Weights of a small GPT-style language model, trained from scratch on English Wikipedia.
Size: 16 layers, width 448, MLP 1792 squared ReLU, vocabulary 16384.
Architecture: rotary positions, normalized queries and keys.
Training: a variant of SOAP for these matrices, 367M tokens, 2800 steps.
Each number is 128 + 32 x the weight over the matrix's rms, rounded and kept within 0 to 255. Layers, rows and columns count from 0. Numbers have three digits each.

# layer 7 MLP down (transposed), 1792x448, rms 0.0781, rows 1229-1291, columns 112-223
110083118166119097118067185103105089156135145112186147136117122152138115117118120075168150125082131168143125158090070117136117122141124100135114123136129121111076078106150185121134167138168143137145106144165117148111165028102124122108113172175113070181103133168165134121189159117189124129162172138136148169092093141133097106114126130185
075153154126111139162157123077174033185082165141163120127081076142133130150103129063152106142086133116108151133114136076169104122162093175146155168156163174145152094156106182167115117062168091145187122172143136135156174118095121110184195134146081126091171120138174141150130160086158131135113101079081128109114106141131078137121118117102
126162043207127182117123073120159160076145095150174144106180132079131161177126182165151121122062166148139125165086151129146140134105134091134119116145144125135123090186118114072129143149109098175142167150170114146089163131123180072125200117124119139114156106109078124082116159118157165098169144062147167125212073155040077151141079165105
154128116134128181122067089102105171127137179152093177099076072151145134150088109097185094124082118168066122120117162107143097101155161072097121175089160140119118121067114116165152172133132161150140132119153126141106137110086114133160128079094146108125156142167159161166107090114099098149113081163158163130116147090087162072139172196116
150175175075175122114138146110156153186135125076131163156057110146119112144097153114135095137196135170110025122107121096085130076130098174160107079121155133131131146139122146166107126134107182074131141075101105132165165146118140088189111146122143120195114115121178079088147122168151130158131163117122121101147144102073131131123107175079
108112195150132073168099192118170111129136162087130132142103126116172125098133154069155145136114145104145141173114073087146111118148114194148145092199146136150098122203132062090052097128106168075157108122150141142118103153132108113156152134058054142113095132157158142156096133115146111172130093113135117132148181180143094123120149122185
147138172099165058091123140046131113123137167136116138118129153123141079124126187126132156088194175115130099126101140081140076174153100115108089170122195101097172138161115114120065126153135129142121084148136118137142080122102133138129125174153122169180107154163125180131125189147189118082153154166136155094146101121152079153133164101153
087141134098072137087109136187118148154110151112075168198123122124154083135159101159150135134107094064103130105131132161194106137128154143099061151106119199129132101086123083122079138143113100098142107073156094162136123139081145172076110085121097101128108104088091122148074091118084205124149143166113139143153083147117157146095119141080
123118150119100133152170132107190104091119160114136115114094174065158065120118130058131143117125152150167154109181107176114145117138146175153201100144117166101101139172140134147156145149058133110071153125128109110154117145112176146119164117129118132036140125115102148111140158144139110137052177063137096161143136138129153119102032129093
106156126116120155169145112087179138143113118121158126196118114145092135133161161145115112158151148115138150145111135120158171131119148163103179191088152170187110110088102179086135185112118164100102101136130122125123127182060126201142173163094159102107037126111105147096096124073104141164068140108095156118110131083113113125065169145144
106110165141105084143109145103103154117119121120128108083096112178110159165067159113113084146096149126175145064138089104158145118128096127132137122119200094171103136110096133116113072159153135160118140139150152092136117147095082097159187125136160121138134135181129129088112118088174135110120126106145175115127147140097166131087128155094
106146128093067133074112111099091083110152131178131140131140085148053153187140169097172118111173063159077151107079171112135135099081110079160160126071125120096118105140085061096117106135148120106091137137067071185121135107057079114135138132141136100146094109081121170077134127109091134159079135185075112184113097068158129172119082085124
143075130161169125155121152161053113063125162170070119193077113138140135125096129134136152107115116106132110079110147150126081065087116197152072106098070155138141121131137116158090130135120124126104165080109087117091149123176115156161118078169146119100107125180199092120201123089118085062132077149176106100101097153223163107124086136147
135098164140160125204130097133175151130119099113013154066104077136110098180068145182134146091073103139147129120103105071123166108094083108109109061156082091133128164099129146145136151144110144120160081140156161086115165133111122146136103131148094141126146113160180146129120146094179105112088173092142106122031104104003126067120107145142
112067175130125159126099214212145168170096112108150114154133142101119187106091157127148055145114086188151157166136142111110093151187228118126103123126170130104159147133119076131088134126082090161164176180159144088131162123169094148164168137126178135145175046163180126126094091179168184137176042087096169189066102107114151195135105072094
159121155084113143114163125135184163168102186087051152112089130137179077069112130143135186158137096201167129148099156157114107181101108114099067129157132122106132156207141123098138176126118172144062178116144116142142155175112109116194160127088142120124156085125161128128136155102119107128106115144096097094151180084161182216146091147119
130094158120113086127148102113078157111137146094163121137117160077165107097098099159138128148101084085125151148106152116092180171176131123109093066134187105129076162151170134124119091089171104073162106140161142132117173134135159115104098091181134134187090098164100152105166075101038097130105146152129183146138073168142103144121131171104
103129111169120124130136153128121175146154159131177106100142102099174140100120142109144184151111145096092121152155099090083097098143143110133158090152115067144056126073121186114087154122111054162132168126063160084186099129101080131174149127124149087124123130115118132160181113123131228223100188103127112120117148034105124089108125087158
133084045124203110151083139114150131148132133156094165151149093135087062145090091070159055112090201148086156105154153125126158168095108056116108099147160093136134200151130133102122178118157083178101117119150082126072071128113095122121136126188157131139124064079145060162126020071145128158147096105155125131108144157157149049109124132087
162082117217071135184134156149154140043120153084144153127136146142153091139169167143092089159154096118172063106131152127110077086135114190113145072168111085099154159121124116124105157043027130160087138165139132082128061128178134098153121167134065141087075135129107127138115114145129134149097141137096073088085129116169138136170170125134
167140169168083179054147127161150190098131098098126138095159185110092157092085148145092110156138139132108142129097097087196139131184097179139129096205124102175125158161151151155145165118091071108101105172125149133112136088125122143135074095082143138133153142187123114142123094126086127152121081174144158169100159065095174142110104088081
126102121152174128158179177145126152113171080120160138135156142139133111166099144085118095170019140077125110112124066131067173157144182093112172104200028178154139131133103131137144121101125152151104098113162092149140136144211094141166104158137125126099089151122174155090098125138116102127127108064130042124150190087106146115103155114128
120119090158124110118149076053095145166167112128084169109150074111143166145124151154105144114138182111142086091090089112074152131104106154097096139157211157093127135151125100110150143107090152129184057125182117173097094086115077114127136090185111129200158135221105149117200099151155126169129124096129111114099098075137144114179126125204
154175103183111126078105131149099147133146072131167172173127130112101154158121101144156074185142105100079192122132110098147068145189106131130073140134148167170174096217200156118144189111186111153069121083116111138175155115153082137073157132111157088127127109103176090154149078182181201128082084131148122122172090167100103067116155118163
105138100158113139107109156133155148147094123090116116071114140056148130116137140142074100110106163130104126181140124153108115094113107112146097201142110155087132161113134187158155145108134120143156098151122128117158169148104125107102137113102152089070137129073154142125136148196152126081135081155137118125168109151127160175127132142130
129163109129089121128156066140121170102145168134108114158131149108081128163079137120102145174157134160127142136131077108119130138103124096132139167131142144130096121100134136136125165139173097116079159098134200126127108108074086144124181092156255161162100095128126118111120105131145136084136126099095158113079098114126148154146109136102
117144136117225127126169103137077067142184132141110161116062164143107157094129146125087091090137111102113101133145096150114096173106137128102122153075137098097081129109147123106178103107176117086098144116131141149106163192030113168120140156164199090157082092138110116138133146070157113160154131101032129120129079145062101148168154153122
170150045148153186167153100192182162167133113109114173136140191069113160112139120103136122123136118144135146187150145126095197118100152094177128099122117141139074130166138138137105107082081089146226154096171152168127157206118072088161199151150134154104135118122076107141087117120044142128173156142155120101128141074135083169111143105182
077105158084122123160180173145135080106133174141115103138133112142155101172126153115120158165170123136122099121143092077209117185204167128109171144073089100051143143089104153220123131154109129136124160100096134116142204087142142117104175114126094131124110096107180154089109110126160150083151148072149114116161079139158034097107084078115
129104116105156105164141106102075099132130112112083171094116130159111112131151133103134164116081114146118084115128154107177129163073115158140124157099169203155103162154103134135151095100098099161111151171156181135170114093107114140093125121132119095094072108117162117127155195114123178136141123150151137159127112102123124134101139162108
165144127125126087148175126093155136098114132100153158135109154137183100107126159098117151131113144123220182084100124145096106070142095093203121132146074075147161138147065114084157091130109206155092126074141192103162150140171166121125094134180130083064143130188110115156125136141153110099116132143069070132117108110137128140114114162130
192136170104129139094110202087131120099072114127122105126129145115143148133142051178090119062111195116108101141116119070173167149167146105126114109143193179126068125106127109157130091135118128144128119140143100178137124109054150131145118059115128158134138160143148173142140123164116103185111112124106093155179132134121156153119165168175
136152028154151168152124106053152093143148114150080192133106150095130073140142173169103130124120142152128146100130152160084147082137141072205135148131146124090105079064132144120091153118120119093087127194177105191146120128102041150189146090086066171125172135115144139084102170113151166118092111100021154138112180138149121101121125114152
165081032145141117117055143160097116154136089139129141095141076152100182093086147126164108095138167094047091125095098140160103125155162101223175100114175122129088164137121129155110083125060130201202184099068158088112102094130147136082146131056161110143114143092130140102137105094175155097079178110110151094115135094200139115119113117174
081122123088146114121135122151134119186161139098127130131108124092187115114069152093144142050158155103148097097146166094124129116112177133164139167122093151126064127043132112065139080137170111099085113084179108152107148114116143083094091127106162134115132119107142105143114093137139122188167129108137122163144144177219094161156118128101
123137086080148152154153118095147129164157142099141158186132078116084112111116124104126173138152117148154092055122163133094156121141120098166139163112097125180138148120139094206128072125125123170088152131130125109111101123088114134141134113139102116134120112175166118106131180139115125165105080154202124177134132111194205095132097145139
132161160139123074151150113053101090107153079126115198141084068126169105117195098142152097128151132123080152104156087130163090110175117156080133109132129148109123093176125159115153119124126107146122083066143130126111216128142068123132160098099103177133156160163098108115127091224092086054119099130151083120124115118076119115121125168140
103164137132146124112139159147129143134204089108153167068122112106162100110160125110147142138114123125106103175122146175084111145158160154077106154095115095170118094135135050113144173110126146105121144110112162140111165117146112076164128091117147169175132119108148120126098099093126066102095127088152106154130103099147113143113122154149
180118153183049125135138114026099101131115151103183121178125092105146095177133142153150144174129072092081114128068093158132124119144082149154167085094136186095184072147155098147100153060133229178148146175169104148147136119137190084183134108156128096120142166142158146127080138142131109113197093128173100073107084094138167158067134051158
161122185133121106140121164156096121155072192114195176150165073095127092149096177153126091146118126086121146123096087165154151075137096141093090120140135153148121112093135124129176102142140170140127164113170140119105078169122218118068154106124086186118113150110128079086162108066114153095153113158107170129152109166129101157108159140139
153131112140105179094138122140169186146102073121139072141157082172127095155150104188114153139083125114087112057163121173084136087087098123184136139088200166108121149138086120162159119127170180100211094226127130134134129126179173074123148165119065188076158187156079100166060139136091064095120180232047128133087073075166157180160199137170
108129161175114125175153064137119170092167118088170172125096157115144091085139127101114143176159097151166163149132115114095106099131051126118180079107125133108170087072129138158157153106124133177123177135104138090092178109139098126126048109142164119104071077125106098124070051077098174140104126126168092152066068168077133103118110134152
127107159167097132115179083169159181163152143136134185128144144111140159075126109076133108111113141075098128174134095178155131109113146128163156139116068075103062129200168124099134132169154070077180171045120124049152153108149147122132080148135169113108148144135093152143142165140057139143181161112125160127110133167146097078116104105179
140166153147146137118060179163125104097107089145067128143111085153150113108083131099195109087133161186130098100141127089111113164196118130100149151133127166046172184099174143084082128093134103089091154174047113167130074042072119158179084161165131130133136196134149166207109210117154101116134102144054146109172138130125145124121147110132
146180086133050085106153067144104110141149110099070140124169135071167140153220124134095133089151092133126132128083144168169129151189122096081106098141094146071162122100166145093154085128072112098125159169171064108082109134089151112125084132156112117148142166091119154126122127133135144149144168144136108133107070199129110113157148093172
189137074155085118149156159171168098100135097167143142130101183104133090108099153128153087105094132133150124098192185113122179107112090166167094153161188112056164109134081182134114099149134143110155180120122122118151126152097090111119084124141119130116145152141154133100135116088117146125112096120133093116190172113126126138142060144196
126141120081136146108120112118111093133121071111090117145159098117171089131136107111139129151168156109139143066150121113161110140159168079100174094190104147130109129113157132112131148090088144131137123148075138110146122115145139167120118127094157086106084111171114075061104107113142098128173171091100085106150103116098115148167172128171
089160126141139168132156145158114114141136116112140123108124111165129121114125167103161112173122133175255127154174161100164117141161135144105124102109125106152090102149176143061097121139154104143092142156103131101189128136111158131142160170093136144150131128157198126094154134138162112099159128118133072157094127133090104136157143156159
115077096068103137129091110111109156119130163172175134142138124126154107129157123102145139092157105144131148140135125086092082077100116187136129127100116124154104112187137087175124109090159100129146085099137080176199113164117134134056117110101117113174152113136123120137137129096172117111122155130116127143102152090154205121112132157161
125096106112158101105116118159154155157091128155106148166104156158094155104122109124136109115111129080051145084172092112101170117102118140084138103087117125129106126209152108146139195091208195195101141170111166177108084070169171191173103097148084091113108091119129137186141112111065108117127143140127091115055093124127132153115096139207
135152152147161107156177164143171102093136128124130128141108145173053087136152086105161155062162117111103167105183136127125103106155052105111120139168162117078110138092124074080093195138150066084147051111063104086101126145141115159209100172136200135104155141107112114108140061134112139170102129066139174125150109132106086121081158139116
129118147158145136126113120147139053193113132176082143108120080122162110182124158100082184113160184107166149151143077110152090152133145107170143164105105206087095113088156116169094088120112100232153138128134156097130126104162127204144102147133108181174063122138163111137116133076166119082113130127102071201093142089120065094127120127149
080129139155157132136158177142167114099166092152176115128123127104114145119093128148111141176052092075175109103119096151088076158141137054195141162091163105161151136165164143136127103089166125095079119147174131168127049102117199138122158122153176125123089147149060089106110124117070089109125163149074164125060139087128118109132118104083
090123128130109184110114140149156148121109135061126142118133144169115103103159103125203156141138122130131125138131170155148173123202128168167123101104133125149118089105106066092064115193147133129157161140160105114116094121124112105154157163113111122139187107180104107145126136109156093104212194159144146069181145071108162162077160132111
095071098137158175126148074123106124169163125176142115137083197103169130151142171085133137141144160138112158086099103162147170070119095146073101153100150140123103128134167168107152129111124134195130147130139104145164123172187120120113150119088107092102119129065135124131173121149133136057161108101127157134145152162112150162076159170203
094127080097104156126170099142166123107099145103126139110134119175143138180138152080163086084102158158100154082142114098154071176112161074121057126094143203080071185152095155156155113086136159142122147115126108111166129159104110086149126176147148126117108165144129142166139196169099186134141129155092096155165176111104131141096165158180
141101104115142139151062150091083166138130140106098152161148159165134141115101152073087133139114145139163111095150053161153126138160097137095098113074141122144133158130138102112137115174161182118095118142166144087147134125134103130118141105180110134119169113129120128138156100132132120131116112121165130124147143143096115088116091123150
178194090166182112189107146143136139114160085113082108154159084111157115166135169112129116129122142115139174177155137160138162136084128086143129144072146155142164139097135134125105145120140134131118145153143118092072065148135086133174147126108098138115123133154131165094068060151092146144124155124141175076181126192195134127122093125138
139126113090131139064088189075144141115140134084184133114103135099117095081104145163174128165119056100111078120167077127187109070140072047096112058093138163039145139110170143126145143102125193120110103126158163158161101153166133103153128154131110107120149086128170173074080103085112082206088065151128146135132189075126104109098147190177
173108170104165159113143129138151074165094131120127130179132148132121075132099135166104127140094116075154146111072029111178146161194118193149097126079123173169155135108138083170098173200087118139146132136120164130119114168145092169093158149121104147066180144136106122191183149084111147087141089132131156112067135126129135109153128131124
110134122126086119125100066185157051068087152107090101152142180145097152158119140135198149216155181220109110118163118166102146121140147113098074168138140084165150151134166183087156153093138050148126182034096177130103107143187102088087104106142112133071167110093141092140154152097116177137162105088128169149121136164116163109148162149054
113096151091172128109133099132177120141078171111134103099112129106181133109134145121116127083080094143109144160150132103095130099116147140123105124118096125108070145031130120078054092105155112158183162166166126114143136138140097136174101093131113174108118147109105160080169151156172134140119124133121137124124155161111171165159068127145
120097080144158145106125170093084142145130116153094141112160153135120162104114190128151114147185157148175086097153189166119148120168133082141161162138065190086129216140124133107094103151134095092137117145165110118127130112131131172101148143121103166129186099145123087137166071132129099110177128118136110171134102093125096139118122142122
# layer 7 MLP up, 1792x448, rms 0.0814, rows 1230-1291, columns 112-223
102083135148097144111137160187141092078139121105126109091060102085113078154160150142164169044175073168096110125114147164150138172098153170130088139168147132201171124101114097131131149172137124165189149104109128100102101163142160098186109077074092151093095159102124076142109202112117106119117166123055082108085144149169170104153161139110
112118042087161145137130143125101160115132151138140139188149059146147161154120151081134104152107176186144134155084133118154103115150138173096148157082141135112111145127120138093179112149100119167135123173094139143113198101088153122151202073186150158103118109153050134191114138061128187093153174051115111078114171141116163164131113157103
067146150123148177120102152113107129135093150102116123056152156118170170111149170147048097079078172070085130105117148174126187167154117150134149105146101122157114137098114162090098102165145152126154133102102121169148146148117159126095147082141172141109137156115149142081114105111125116173123184118120095113126132109099105205083091181097
159125145110118147137170066159108121079139131099089106176157138069112102101145109199188138114136106130094121113146168088115101118120118066102144139108161146069077139176101139097079066120164123131092115094179091134142098069098111108060116098111139143102228129100080142083126113085129116140084096131117165144126088113166123106135115110166
111141103128135152181092152141102132144059143109090107172176103146124070123112115116104162078145111146107163136116156105105160115084156142123200087114112148138077182103130171120133086086044090163152140128108140163097107107095152079152147151161142117137116115059050116103101149141122175119143085120131154119142145141095172112111192112120
130102110130102188079119139172111049158143095154104127166119119101140168136079165116152106119094155101153137131125114135127164126160061137122100098086115154117114066191165130154145120131112091178163131134181155133135224137120111153120085154122116151115127132123100213127189090129120078166096112135158139158171150134139179117229120066100
117104160067131132139077130172178142158100150084120116171125147213118102152103119131130168119109149150143140069070099221116102146064124119078060155129069077127073136109158104115130133111106137110142077077136078189154110126120121132110078098146110127112139125142140120169106127136010147100119132095108114078082135135155085098194142074074
115149154119086172166101135125073107104128131075054167114112111114137115143157132129084152123086109069144109152110195172122168153121137112164146107151075101166103132137109120123148171055184128067072137180117098131118143115129090063105092183114150108086136087150157112112175066186176146096115092113069121120138131141107124115094121109213
126113143071121155129135126066156102139110103155147137098097077126102197137168130174095148136152129125144079135153135128164148090086118160169136133133100104102109128130182090148188157136076141165158145096126143143102084163135178143133101109094120138126125122154054052108163163129142067132104159112157173137117139155114129149138144096115
143114147162075125087130123133171127142175121143117116097118120095154088105162120133139107118149122131147110117100131119118165125116147104125152106171129140155156137109115130100123169123117060131040151117159079114132147099160118133079130133123130147118123142098134116158100158164099135133123139096105111132083091142125141123144110149144
124087133098077195068117098154088113092093084180156156144170117157135175138136181154082142168094144123203120156208144175087122143098072097108135110189117086162114126074079115089106108145152146115145131148183154117139129097127186156114111121132127133084148169138141101080165085132143166047088062141093165206109145131096216149189186082188
128118131167128128124163111124064142165173150093098110178126134172134126082094165145092162163163166118149114125082159133152089094150174108140128189116089143139143086122138183085105152125095132155161158108104116089127163133089094189134169119185102197121057191104149126159120078095141108103106101165131122077178084121100160063122117058126
125141124176151078111123153185175072106147113111118105125134136109092116123129168138096139119172115138112111123109156102107142152113209120159088171074109068053084094158122097119114133120152164127186106067099158128121168131160122108119145116118159133174157105157149127147173150142144153137152137122132205160129144192169161122125194088109
073104151135116145121147134130119174141154143131073183125147102093142156108105174096094126128210140174151168126128111147139118173150134144190120171115122170153142173154137098144094137153093111090104065165067162155089131127119126145127095034121121145136075172145159162101133114155105185103125085195147142206106135060123139142077166141180
098133156145113181074124175113207199166092135125115165107168194090113122113082039142155119126148128082207173121192093098107125142103054095118117113138093078130166093173116116098164144130124180170169145126073113125140087089073111118134113108170058135103140133090068096132100109103096147153086176120113110145107170142092194120066113112176
079144084139088143165102175100144095149163080114141104120127154106169114141114111132100088104107196125126097126145142149146142096136166133133111121125139149149154150134109127113140159120130164114105126121129109096153125131080134155103136122107162123114148193110107135155112182124114155085148185093114121118106167143088099164079155076105
149080156113146123193160111188178095093079115119174075110138109167120117132174164112120116157134135110106128103163135149175115157143198181131118128075171171139146142132117104142072135103089092125069075133180129092132088102178125149181140153087068103177149093147110132133102162080178121166130127099082096155107089123153129137112162090055
108147125105124145090120128124115133117167219137129136126176136146153071119081119097145161144147116184169170155131123155130108150094126113147080146154150117105117145111116117142169114233119075100191182072132140120166178148151121158121143149134143129131106105129152113105103104142116148147115164072087154141078117096106110096124175141143
133102126154143118091154214163105078131130144126178120115163096160144053097101119155081099140115143181151060096124195170138143145116111097182071165087148143136100055117178117155189150154141118103168141230168125094093122113174101125145087110130126052132102136082152100066147168131075151122160132131150154084100114122055083119111146158111
085129098142144054174121151126129118173114153096172140100135153091138164092110080075127116115138117140135161165126137124114129131151115133099115113143135125178103130066157161112151121135115147142176172107083151135189165119083093129100110092136121119114150156179146136132103101200092215132101146076099098131117146096112146148131129148180
136106108164131177112116139148140139097080145149111113103127097075150112111132136124197118152148147125129095124222130140150129146114114136159082060095141146115084130135155120113143163091161117144153119126150133101102134092125188167120062132130133106186132131102108104122141143133137105154102160088093105110140136140127115089114089146071
102122111089123154165113103186090096073176088144155121120181193102175122085077190163197143196125114174089063093175157108118116116162150001127109103223113131133077153166167155075049068103112141095165178107194095084169124129144137178155146087059099183107127105146095088166099111139150094130085167173135168170109200130126103142214164143118
124153099147156125111169184139117117134154079120185120129170197121134094141160105113114131149152132095094127110194133123156109135188095162139125175115178171092097131142109106149100110100160219101158156109081058183109112154080090163118166137148092110108124144150143118124137086112085159119158091130085101111132131162055103095106143157031
125142146091092144183137104169136111092129138130104125124118159096116130128130126134103160094129131160143127124159138123112071155089197126149090136124133113143148116152108146077117140109128113144138119108144153094104108087087196137141099141195138146107134181150188146116129104158121123158091143137151126137170122210147145083100142112131
088142134154156158136129139148120119117098095087099150113123087180163086089138143156135185084080115100115099132115162164150143144128125185194172074139137135148147114156093103072137130050127139126097153163144155149115087116085160143132100101135108105079079140112103139125117169093097102177154174141135101155154148120132112088053147104160
121071145124088127064136159179142158093140165107104101189164142092149155107157121203100186164133151125123190057144081093200133130180116148105139174127114130068152163184130073109086091146241197136071100068203128112140149143160164072171174150048098119159209111121132145121162083149115090147082118116139140165145146098133129148066141198125
092170097104117059024175153174146062120151110114104106110210158151080138121079177075114115154070084103149172118125160163157108151166184169111215107123184185099133100126099124141134108079104152137096175090095119160074140099081151102126112123082126133119164186091108100082144112105159133109113123140141137099145105187068127120162089081138
125097081018107172101131167143183163112134163038143081068126022130154124168104114087067108155092123076122172096126197145108090172137077130103175160078089103149125099100156107095156128113107142105133162123176098149148119123110200142142058152124171164107080139090199107107147089174127092128146137083124140084155162103097104133154100151151
117146145112096099134122122124152168174137117116119124146161144138119136172124103090137159145118093114126102194130181129170128072110153143124091161126123119164130107138160111116102143116131096135105123131130148173098191160122127109116175151137154144076131161145126130092150120121193209175149187139129140100125141131150110107135177133131
107114156115142172091127117143076180120173055192104168092129106089105121125163083118168114069206116194129144118167142081098142196087128149110108156162141088090079097091102140076126125121131139173167151129081116126113102098086073064158168116103130117153109089156121146082114139091114087085109131143161098121107193084121068166158134215130
128110116159104186124157088100163184153114105134162059152146152117144109118123087123159153098124117162138162104144160114129109096168106148094131117120124098112100142111127123125149154165098104124124150109071092129175174142188173142098128145154117105154146115105100131087080149146155122164161111160113115087155108144123126160146129121124
110124135147123154109121068195148197113144145140098194092095124132144148114173127076122174171110168065101170180149127122134098143056186117104098117161117108166146134101138111175135164175095113150060084137128141139106104102110161150141125093130107132153129108103133130126132098134126137110086125100120146133113127200132105100091110115106
127122087137156120104122163098125078182161129161123093162144105113151153046132109128157145141102168065101107098148106121087137122130158180168144106125125096107194147108137144090072093159136167156028078163107114086188139131122160175181053150134142108108146096049062130161109139071150154151126167107191139141149157137191165169064117120202
186106184120109096147126133137146122185149141140144138103130136114175162129107121150096137161190134112072107090134119112125122140072107114173161154105070124123104126184133143158113101155127102151114136113095118194104101088148138117165119137099127141107104103124096116109142161141100150133128151117106114119126135096104149201117094126157
163214072114070102093153086173172153118134205194175090122117123135180163123172090083073113088130114116113075122145100097144129099123106120094113082175149085120141129195105153146141188129191137146126158098124171123125093177175113163179138180070092191135056110107109144178071129090167120128097141207138122122157119081148078149113180128095
144133227125079126159139127136126123104105083162087098129105153150063098139137157129180177102141145117119064125184079104078153149050126207126138169179131079127085144070123110141109145182085121120170164163130121095140148164114145138165194147159117134175189117133180128042147111146143193107108071094146153134120092116140113098101139106101
110098151145116083173092159133105142124111127159076168118146053124159181134104126165125139130120144109101145092155151167130175100122184128122145195184167173093162150147120140135155138073159147127158130168127125153184134089133098097103176089126097135138094127144163167137136034185130151106149142080103095135162188162116113179118135117104
045137147121107172112135038138164064056117202099091145168192170142135180146187069152151139064111132128148151191208056094082145123107215109104074129137129194099150122151109110138099113153135138108043117172140089084159164156199053171182090122071144107141122149114148136077104097149075157103170137138148207197101103121198186139154114096158
177106111094094136146105115155092110119139096181097152111151084112094172115064155114119124109136102107102144164118111153127141165095104125101084099100133144114071115123113094117142090150105113099115097126152140125168104110108134085133105152139119108163180122127172080150105102110164136111162130106133141111078126114067143145115118105114
139136163154102158123100082146100136163144099144145146121215114169124178096146163082106056123127135164151110175105159148134065074109104201093109118083182149103141156122138152124140114064127083146127083079181127102098111069109136137158121142135140061154123191112143146132135118102146122156117092169173124142114155146063123109160163092160
092143132094141088142106146131163202130179113121132096140109193114149156136138158139123112154179098158186135174162137176158148107100169152082108179133189128109108160070104147091154179149164120122133143110118088119133117151117160147119184154115096131165119146164176103122120142143162155120128093156099213097089157148131141119131127172139
167116131132130121091088098120093144143108149117172128131134156113131078159108135195107125131141112177131170127136115114087116117197108117180151186171123128170161120190077091082126114112100152145138104121139168122114111116111126124110158118123183129112141174172078167142139097114134087109075178140085108160136127113136158127123161169115
167153147146153100100144134171095140132110096119176090193144120142207115136118107082187124130058144102077143119098109111130082119149055125060149120096171095130229054098061155101107122136102142143128126096166075082110120177145129083111168081110173122136164179135141151092083094094083150200170124126120142112185111139121168122130049121128
177154163018116107132110096159076114075157149107158108161088102097189151156133137151087117147157149104126180145100114165095103142087148125121083105130110115111091105101160108115143154178088147099128171211214149152131083115081136113109128137145107081074152133146131101118113133194147115114133155079139136104090109169104118106144138144130
139065157093136137150088121167115131115111153172176143084200107102127153096156136144153075130146158108086125109149153109133151150117106137101142153099116135116066099100122138167158112117197141131135195078138120104097160156082120135128086137083145105164124077115107141160103152138164181094173115165109065137167158077109078134132146109038
138112122161122083168147170162100092116221165088145178138101078143158139129124101157101134156116121116149100066122153141132105106073136198139146147109133086121093086096089087111128120082113121149133119117100106131131094114110118137160166147106138098156153122112154060118138133109122162160129130123074126159141069206090129117139090110090
082091132086166080103133143111156073110123162128147159139090117157120181064169138121054116138090083152166133147131133171160166141067141138139102129135161160173222165142124063115113077170152152095129127133096145097120193070212106092133056118131124157082130128117122166104084145154089103179129171131186064069087085167142167092155102183162
126144124128163148152073115177116139217117053102108120140120054092154071153132108152153065101135085155132133123104116126143127136126096124110213169165108094125154123145063111110205110088159097142142170100154095102075162116136102094110104151066119138191158131130085070105167174111184125115146212105128156174162083134109151124101150159103
156144114089170133172118128152113150157129152119128085079161122095125129114088110096097127131109155141126119111086155163052195125115183156102101094145104107144078163130076157110117119124114185170090131110133206125125200152130096119190128131125133081091098111132175105183132122105075143138142162082107101127197083088118162111112113147100
126147148102163166117074112158148168098146205093151128132126100128162158088117122080161198125161145154079120166132131171132060158072156181053105038108171085108086124078149165083083117120138079104125119148092160146113199100147115150134132102160151133114178093128124109118090056148159204151142142137145181101161106109148122110140094092121
154131160216129170106114114089131101148160065102081149140149106116150146141147127144107128081120194158117149067097104078082080130138082119144071160020179137151160091119117064192076147102117114147153191116137103146085130132156150111132129082148140158114089097106160118123178121125165133173113150132112098168119109082083145134086101127118
152112135154131143096098120156094137108122155078095156132123152157102183057133123110108113078075156186168100074150109140074111107149114075038118137128096121152085170096161145149120107170166162145084134097091188084156176136121159134049180136114116174162076145098140195120140149090142205087145107150156163104103145153166111166120112124074
113180135150137082173125124120144165170136092135157105097097082105141145096165097150129186154058135126105108145160103100158112127133114077109151159146153148133135145133088188097117123139118109177107148121066129115157128151135131116186113087105162120118118078120134130094086182092127110195167096170135112114152147095109160145129111171114
145091173060132139148106109166190108106122181142093125100155140159154103121128147124122193084144087182125141129170125134130085089150136093091164121157108125089100059147138141142156130131152128178122120148164121152140176147157143105133122117136136133133088124141110167088148144127183120101126140155172166111169126073098184082158101150070
110127174102079165156109126166153065157125124110141109165154147134132108129090083107117117092072079127112110112149150132074091161154162177116120197132086069148082146143102113125142152098128127177076119119104118121138110156111154125150065137073097091148168121119132121109153142118121136113173120107080178147120185111113122118123161102140
137134179099108127121107127142104162097151148166121120097151109129163121119149158132141137131141124106109129190121117122075093110118127050125178182158133162167108157108129133090141103161107135125153129158143145150142135128138112090092128114130150122146124141158122136064152103106111093126083111144102129113152133129118053173144083113122
094137153066172133116139082149098125142085065106189129091175169087060167116124125135135155198144214144125116092100143137114156119126075112135109104138119201145143134100150143115086143136122115111098112186207183139160137099156108157094159134100112102142161099129174115169170099138116139114129163166097108128125113082106093147129149130078
108102148073123066056109097129105158117084106132111095147239161176090117107061093183150091116138077207096156166168101161103167176090166083113146122073167104165143058113079136142091179165126090152146113130131120110090155107086091160110114139190105140074153129092203184127141144147095086137141104167182150100132120138106164191116108129133
148160114131129080144156146117120086158142083123192120101054133078129149179115123127156078094136130171142129126146121198138114141148104111188127118094092109126124099099155129178117109129108152157168101098056171142138143151141175210161150135074110156138112125123148108173145122101177128116150168137145100163146116102052144069154145177148
113127131128144124123134126189172079070187112125137164126208130144133109094125109070158097105107166132153143107136158169155148169099183099094153150076175199163102121175151167171175118156081140079086111098106078178161127083073166081017145131086085119198138129115142110140070155097102105110137126092179119075077129083149094091115146132122
138096131113099136096114192066109145138139108037138124105107164143126144143131146145163168095169138102096180113135134107156078142120082148132170116155105136154156121152097168139118232136140147147181120140094133155115160081109156114087127135079134158107099109122122140148123142077162144158097057115114083125128172170078091103133186146090
134100112165110159158165144139064125112161105152146133111099129162077170100109161127195138095129140104106082081106119143103072122094146103121145176061175114164044155128154120081140155146142158089186123131140138158138181143199167188108183102112108096150144173123114080110144083125075116165115123111181191130146127123123142130158117100157